From a checkpoint of a small transformer trained on Wikipedia: untied embeddings, 3437 steps.
Each number is 128 + 32 x the weight over the matrix's rms, rounded and kept within 0 to 255. Layers, rows and columns count from 0. Numbers have three digits each.

# layer 4 MLP down, 256x704, rms 0.091, rows 0-73, columns 528-615
105138141153118142122139093090133172163123118134125077115041150134137085188095106145128164211126125098184064113142188143059109147140159081166175154163104155125107186176126126155082111104088127148159106184080127103129136100144121151121189153183094119069148125057069
087163103134074134147157094098159169060140115144154111159113182125043069178139129169113135187093139206113109146129108110131137066130174055094137155107110112130174139161192118137128101102112113156125084167088080142080152103161069137146154085094143078171124072157133
113146154115175137113118139133140131150100197091116171143133124059115168129163115095084120129112137213099112158186151140150199113118167144191186157200109152181124142180129144090120119101149108177166133077150181140106134157125151161146168139142149143153104113182144
077147084136095151153123108078154132094162096144150110117180091111087120132153117093130133101154161131201143172155154107132150145130110144134165106153114079176095095193118177102135114084103093122134112134149105157083189096107156128134133111116114125165116098157111
117085108163147130075103077112103106113161130175108150122125089156103145108151113134126077169094146163102148154135117173202096121154157139121176116116121122108184132199114106126144091119113060160132131084118071165141152147119143116152113146076074152132133167099126
135104074025111178138160078117100116163123180056069141070108188188079224127118096137132143146181113107150150163141120159187120137166088121108081174093146138154172132171193175089138122142171055170101136152111152134123165114173086150121122145113102144110184128148081
150128156126087143142027159114115152090094165089162086129134218147124150096108155148135102139155116133081148200113152161093101196156065125175149103135068121165164131143105092123159092114146109148117127173142193098177117133186124148123117135116133157113113143127171
117165064125114140190102140144153115065117142138143116122101088065118117098078213119175067082118138106139149175092109120115151134145150110112186130100098132136110099119185151124159109103153148125147195128143142123147124148094118099129086119122096079114158149098137
167140148156114103109148150139092143158137170057173141111119155153147103119113174138113169079187149124121084047113126129150123162167062149144099145083132144114160087120160114080116156109132117177071148166165118137112138140139169142142106071161161133152151132154050
126179135119167102108115147134090091147121149133145166096120113160112173188164095139158110117128061177100129130139108092056107131097183184126143202121121138107097155128093158194148130172133119164169126152176108093179116163147091116126105175131144129167115130095104
122132149112051144179142110139133163136114143172156127102067183168132127132107128142156110171126089129144162201124159122155147122166150091175138100155121163145119141108138161134095066138113132168162099135122161148113156052111164160109134145123147200157148149157098
065087090172099101184175058145109121097092138130149139188090120166112128137117128178160055120100115140104127106065111119109117102169142117122120163157125141128168163150043102073077164151176120128118107148122134169129135141138118135118111129125172154197081124150178
118216147184148108193107144167118155097123160199140106159135158084154150110065142147086123131150120125101082199121120147017144104148161056072175134127121125141103171133123086174143153087109147159130119100163109168058130199093163066111120127205137115099155155147173
096103093089151111067141157046105114185150073092176146122190128201155156144121104136080134124110101116061147082086112223154099075137114102119122065128100124097115092089114132081150165082146114105095113149172146103115111120145118197133087163098103120161154101199124
113144142050165107171098181089111139126133180161091140109128084131161134166065110223134130175140107193175106131177128112149175139110136145118158105135065121116141124218111178177134069104176113083084117118081145180075105133154147120146106149176175170085083145122145
139148151135158109084134131162169169117159170151156115109075121115135077074061130157143091069100145124094111109144160120151144196193121136135125127137146107177161154149125115076093090104158175106115143078124101153110163161188170109116103145114149096124098155134102
146187154137075105111107135127106115132108107144148136124131138112129105080137125137113155183085140123053083154148130141121147142148176047068156151154133171139163112144154164114156119099120132134101117148117146161106111160094159164178126123164153141068118138106110
084066097137161093155109130138098182169072063179074157058131113093109086130139133097151136101185136127123166151091137209111055133100195112121085155129176130117173206159146126102100150185061158087102150124070067143131122203113137080131131125178072131143098116088130
099107140100143124133116103131122132113167124140102143137120098092145082187132140150132120114114123078146110112157132136108085132111147154093127167159101133125138092052038119159145140130141167150149112134104070137102164141117169135167105130178153143112116179160164
117139127193116072101086127130040115122104127145152156102099152129067169107090110099089158164162140113099121101151123117114155131122091173111147103064092129120126174141171096137124160069112139131138128168180061205078098143160156121089061074110149145107127136089119
135147110102186102076151088070149068144108110126109057117141147090118142141091094091147121131127145107126107193203102121135156140082080133144137090101074070158133155093125187120124188120135152172165136147117069124140123131101132117132092107070123168156141152130127
147133131149150151172085114191096145135166163170114125138120135125108138101145129154132141122119106095169119057146143157105108116093113119115131062172165183109089124080131104071166107108148131123117162140098133149099137073092060187192077097111111105127160037113077
125118115152118142103128096137106089093147168161157116100124150088150129179156183109121121100151099064101112143167162130104148138117108121108155119190080107071126140146135124151138098089114136135153144161102169093150206106182146137125086075083133077147122076118132
084122150122123157128103165144090167128140151092216103103175123103114116154112145082115144151160154068163073136164085162100095088108145092118062078129141100152133159192093138150132130077154066140095146123141123132087132154143112123074136157142097121121117111146095
142167151118093155115134146110135126083089096149054154142118163141092074160168081094098163096096127156105141124174156085120108126154095156141152145118119172092122103069107119193121079132167151074118107161106132139114123079108120169127130188100136160109141134186093
105119102171122132137071143150147128133147142115158181129114135092090121123116092126143169095089128089160065143076124107092114166129141134052117098120133119094053088122177132183136121151126143129121107090128079094116144103135142081167132094134109155167096102139127
153121133195124106182145090134180152159079099139147177165084148145220132094067155092072146136132117130103225157094110091146198099148130124118079156187125121135126062131186185143079137116122192162165145166166137059121093112164137212078118121115114080136104091137136
103117104132077153113138097152160123083102107153083121158141091181171111087090116167163111124097061127096105144148140176149103126093089180102138128113112165123078157148120167116066171140108159111097138152076165194129096089140168086135095117108129148131107066122090
049070148141179050067115159104119130056102150115062107121118127130116112091077089149112106130144110115123120124101127122139149133146184073112145102127131116154166143147096110196099103143128143145126134086131096145139043133173110175123077092109095100129142095061147
140072130156109142132157136133115188168145129140185132115136140105147087159155121130087123167196127081108150158079197169181112142161133168081087151106062174106123141118101180076138121130177137107115118150126115098101096110211144162183102138149138109150162170183103
121086075085147081086134122110121111121151176159087117151099108116092128102146192128131145146125117182134116143131125121104123190160137168095132137145173119131158089155110144134106090070166117132135149101151119085094179123132180122124158051157157114147084133107121
160089140152153077149164049105145120204083114186209101122161074202201109162134178165122100185175127131082128117129077138100138074062115094166135135073118142100136111105075096155114133143145120177134117137125147101106128127137110114115045117129080119124150101116122
142127134102154113170127172126163134147166135167077113139118101125098118159109132112148139162112149086108141198136124158214143154169077126104120116103161173084147141114125110144124140127132110111126163126131183130137089034084159123204127144108113148134170131116154
178136139176105064103131118155194084141102099121171159120187101090121167180107131150197066179079237095165134183101112070167109080117134099080246073101146204124081134108158136159128120150165145156139206099121135080126089146143159150130115100152123126145083075119112
111150180155177161184144097132060105154008097152112139127107150124096138086100135139104187154101132080151090188151149125163150176165148168099073205160155111154156129147108154148124188151108144133166041090105189156098149104096130131155174063104121126111131134065155
165119247119152160184123100138136149114149135126125150046121106102118132166172155160114123079141112180111089197110118131132099164130095166134141167175085151121104103137135085099108170116093126120116071116136124195186104114111099155095082189110067178138174124124088
065120089110118111147113124159179057125115153094166115061132149175171121157106153140153152145095116105141127122157153094127087102091115133165087160142120113112145128153079119135136119118145117092147106120143115119151139142126149133101141163131090115113127092126167
132055146100145113148137165065094160106110136111104116134051084134097064107164116173119081147140123121137166147128185097146177046137083045147155163152117109176141108124191058126097098098081122107148068083142145090128116107058147046205155104116119109132171112129059
122113147133126101150112135146128100154164197104123100137124085140139132180132146089107105117179091072093098165079134131116060156120090146126170139138152188164140125149053182088102146154137097145136139091180199124101093122080171113197146119138199150162120099096159
120105107108124163131129081124143077155165140115189104161137108137138141170123142179098161123106136139153146147149122148141167159120145120156146144126094144113090145125171173111117090062105144135133161141192094080106112120142166069121158120087108102063158141112110
109113133101040148100127085111094121186114190117126158101134219066085110187159153111113129144140068090109135121063146181122107145139116164115136107128127193101133068094107084137116161151080113172104153145146148126127087073083091152129156131128128150152111104024127
175098088126091173168168128146086124121138106063146099115155080102163119094177139111160104100155122111128134139088079141126096102137112137127132147125079103118103115147157198140139117134167191100110133114129091159211212098082148091107122129141100091146153092091110
161125143117078078178103122151158168109140138147104147130151081169138128077068068148180118098126092124143198055130123101108141093092108140159070124118062117121130164146074152146114186120136127098129132147099134147142111146133152099188157101122090082103155106105134
088116154164136145097123089095134113134151122162163115135080096080080148167139208095130146187186103110130109107142107182178124180164105158148144110112185150074096082117054108102143162109109126088080171091107097131131097169079166109108167092136183144129142217175097
129133128129092133159166094113132123119121128078116109098112172138086066105117123086157119135134186105157150074070098167067082109117105149168159153129119133088112085173094185087141095120162139156092120133066068152119138091102092098134115211114153107083162112165110
163109143128153116156127156128125092136145142117111099061165132118145091122142114068136159165119146165143065134147096133146096136169205122165155155153092129105138140082144195164182070106132085069104068136145110186110071101126055127141130100122136079171147146111150
103133119166146148120129128108134122098093152112172149125208131161123198152194136128135155115132169159093131178147129105133121151123135130076135128102171087171092152070176155131178175163146093134104162014173107155188131144148121101122080125095192062108118116090147
129123086130121161142132129145137091103117153105101161090165101150101172139116073166165163120110145149100155108101148117125100155089111151084124076130135119113153092134113086169122157194108190153097084080169137113172121091134095155165137096048107099118105119159184
141138126153155121090218137139177155119156156068122123137162143103156159123136134129089154097122109091129134105086105164155131126121173128081101106084156084140107059070160169192144103100170181108157101117151094191076163114136144121183112187121117115143113136126097
081084095167111111097144058125169153161204138107107124099175091155054092111143145132119119134186118100155142135107107080183157117150124094150105064132168156117100105196135115068187168157119146067142143121134123105155126166151151089162133145145136086084101139118169
070125077211123124176141082098174121173152138147139093098100144122122167100096105102136160141205124117108127109082186125097109135087165080103112094101145062124199118129167082167168056179103095111166133095145143162176111124118118125190134111141189107210091067133101
109089099127105158102166144095140151115098159116144075121141102069149064069113130092106115085102198141119179049131143151173123162059167102149188120160136201150116127119116161195097120123095128116140077146174156099137115079083122117134160105160185104091159228152126
183150079168063097123096169147174147156140172145147157062127092137107127142105093135126055125145123075093152096135122115160118042133105169121195075090090162108137137113123128152085179130101109137143129115103079126109141154123180149137133141115157132092103158098125
165100154129129166139136179198141107135124160149118111110117129161152120104124163111119119163178127111097102132115089182136121060105089162136107157113077083088155176117094178098123097086079143156070122137095093096131162126100152101092147185164133094090105190200124
146059042078136159143136107044159093092158142103103194050157077131135111167165122154119124143125161144083146144147123105074186136151078139145134164115114128134093105121111245111120145097136122143141150105076120189112100155131118082156088095154119094078101132067098
067121098145090141182097094131181118092150150044130147131120109127141123140137111111136103063135180159097124146129153088165139124095080186130061096115109149139153189190091177099159168131076103113083135102136073119166106156107207176164168094187101137084139138148170
033145112189124123164111128171129121121107135110090059115131070113177140092098119114135082160099103131090104141057120152116074114165095152108177217149142131132109098107166145100054120081094115106158158145137075081081077171140090128143168149122073123138100109079138
133131142112113140064145170163084107099180136092168178092114142097081126110082096053097099094136055101171118136135117125133078133159202105148178146121055149147138120167110116197112162139145086120183084125123160116073126169123153133142116065106135129114164090155117
150108132127173140120041190115109170098140128116146159177047100114082115154104155137158143111179130076120104139186202147154206120119097109134105108105139132126099129162157091136106070094119109189113149158204105087072127126185160113146146146118098103089078143104105
118136115128078139206149126076123110163126140170138125133154168133131091145160087081098137108145108145123162141099127176161176120084147147128078084145052091125143075108166127137188120099111119092112114124145115083127172146197144073162102120157094113082160129138082
125123113138115141103128149118154144168169116120128154112113137079111129125076118164122139130121147132112137090125107110115134178150087102115078161142098123105136126115072124089135183105142116177138130101175097105199076099121193153113109108142068101133185162161084
152116153174096122102148145118132135145101083100103068106084134045183174147079133176135144086180131118165165072138161160159189124169158157164135131092121081092123126126189224197151097079151191039184146113103134183119112185148138152131145156145118123071126144103136
155092137151122191123175102091146161192069073107183102132147146099101087111172055126075184069105122133152148107180140077129181119142149141139106145115191122201135134130134140102129180032145195105106110141147093124124118126139084166134156128188142127157149097133093
154113149067153169138117149157165136143144160080059124136189167069113123107125066170097133084143142128158122129063083083094162107107094106141143111153108090110212149197163109128126187110131175170125129149113188146077150139122077137134087153123168113150112070102100
083171106115125107123131140130122071120107131089125077141157122147100059170129099112179137108180136163104098104159146093096086124151137108122101115124111150105153115107187130040142131167105086144154134161103126112121114115109107152146101134101121092136158075202141
141165116142142095091112120088129176125093159069174100125113170215061106101140109161096114152128149102156064138125085155133055153112097144113135154103199196182109093091115111072155085189141143132113074167119165075156101100172112057146140129152117156153110143079100
073104130080071084112056143124094108100159126200157073157090138127129123110131076161100084124121126116126147130208121135053165108118156156179117124156119126160106192115149111142137114126142099133160164081125117087117174134181126161112120141106128109101190124140144
099124126172087068136132129117127144126157111122124147130109135132086080116119124118133128139169111100090129133147138116051147093156104131107163104152122201159104104093135119086105153146124117102074172029157154088147062157110154159087163130178111140146144156155118
122138130101098098152110127168153134067113133142169107187096128102125095155128085129139117139134110147167120143098102132100137172145140135122142097140083192121102131113157155161177147144099135140075140193128109170159174109127154139102105074197122128100155160152152
128120180110086175162123098111106089171110121128106140177103168091107167122082156166135097122113136090168146144121103101067123150109155145090182204163125122175133097156120183142133158106136147160133149171087107149151168157113179123145144048099207154146094147145126
099111129128134153121126151116140143139151179099183129135148123144133098146089123108148164109106147112145105144139175099115157093106167106127102147143142154128226174118131158098138163163076181184096147083103120104142148160136141148150137102095102166125115140128168
191053081135108234173176168123117127082090118095170115104205138000110111148179096058023206110161164150201196112049222094131074141148116212098081089140159128110141150176073166175182255123127140093079125133137116149202134179068115024207239049219193178176148134154051
122111194114124107118155121105091184165135129144121145139190032109192134133099085120118099135228105187131173107133138044119151099041129058089122134126144082120132152104146140107073139120158159109094116093173100150115099150159142128103123103097131156133092066090072
096117090121115163050154158203128129106127099140114132104132103135166128140093108108124160059076097157158122143111145134149112171168147115173103096135143177104162132100069166114180169135206142171119151166110118171130135115136081106157159147193084140117143166114075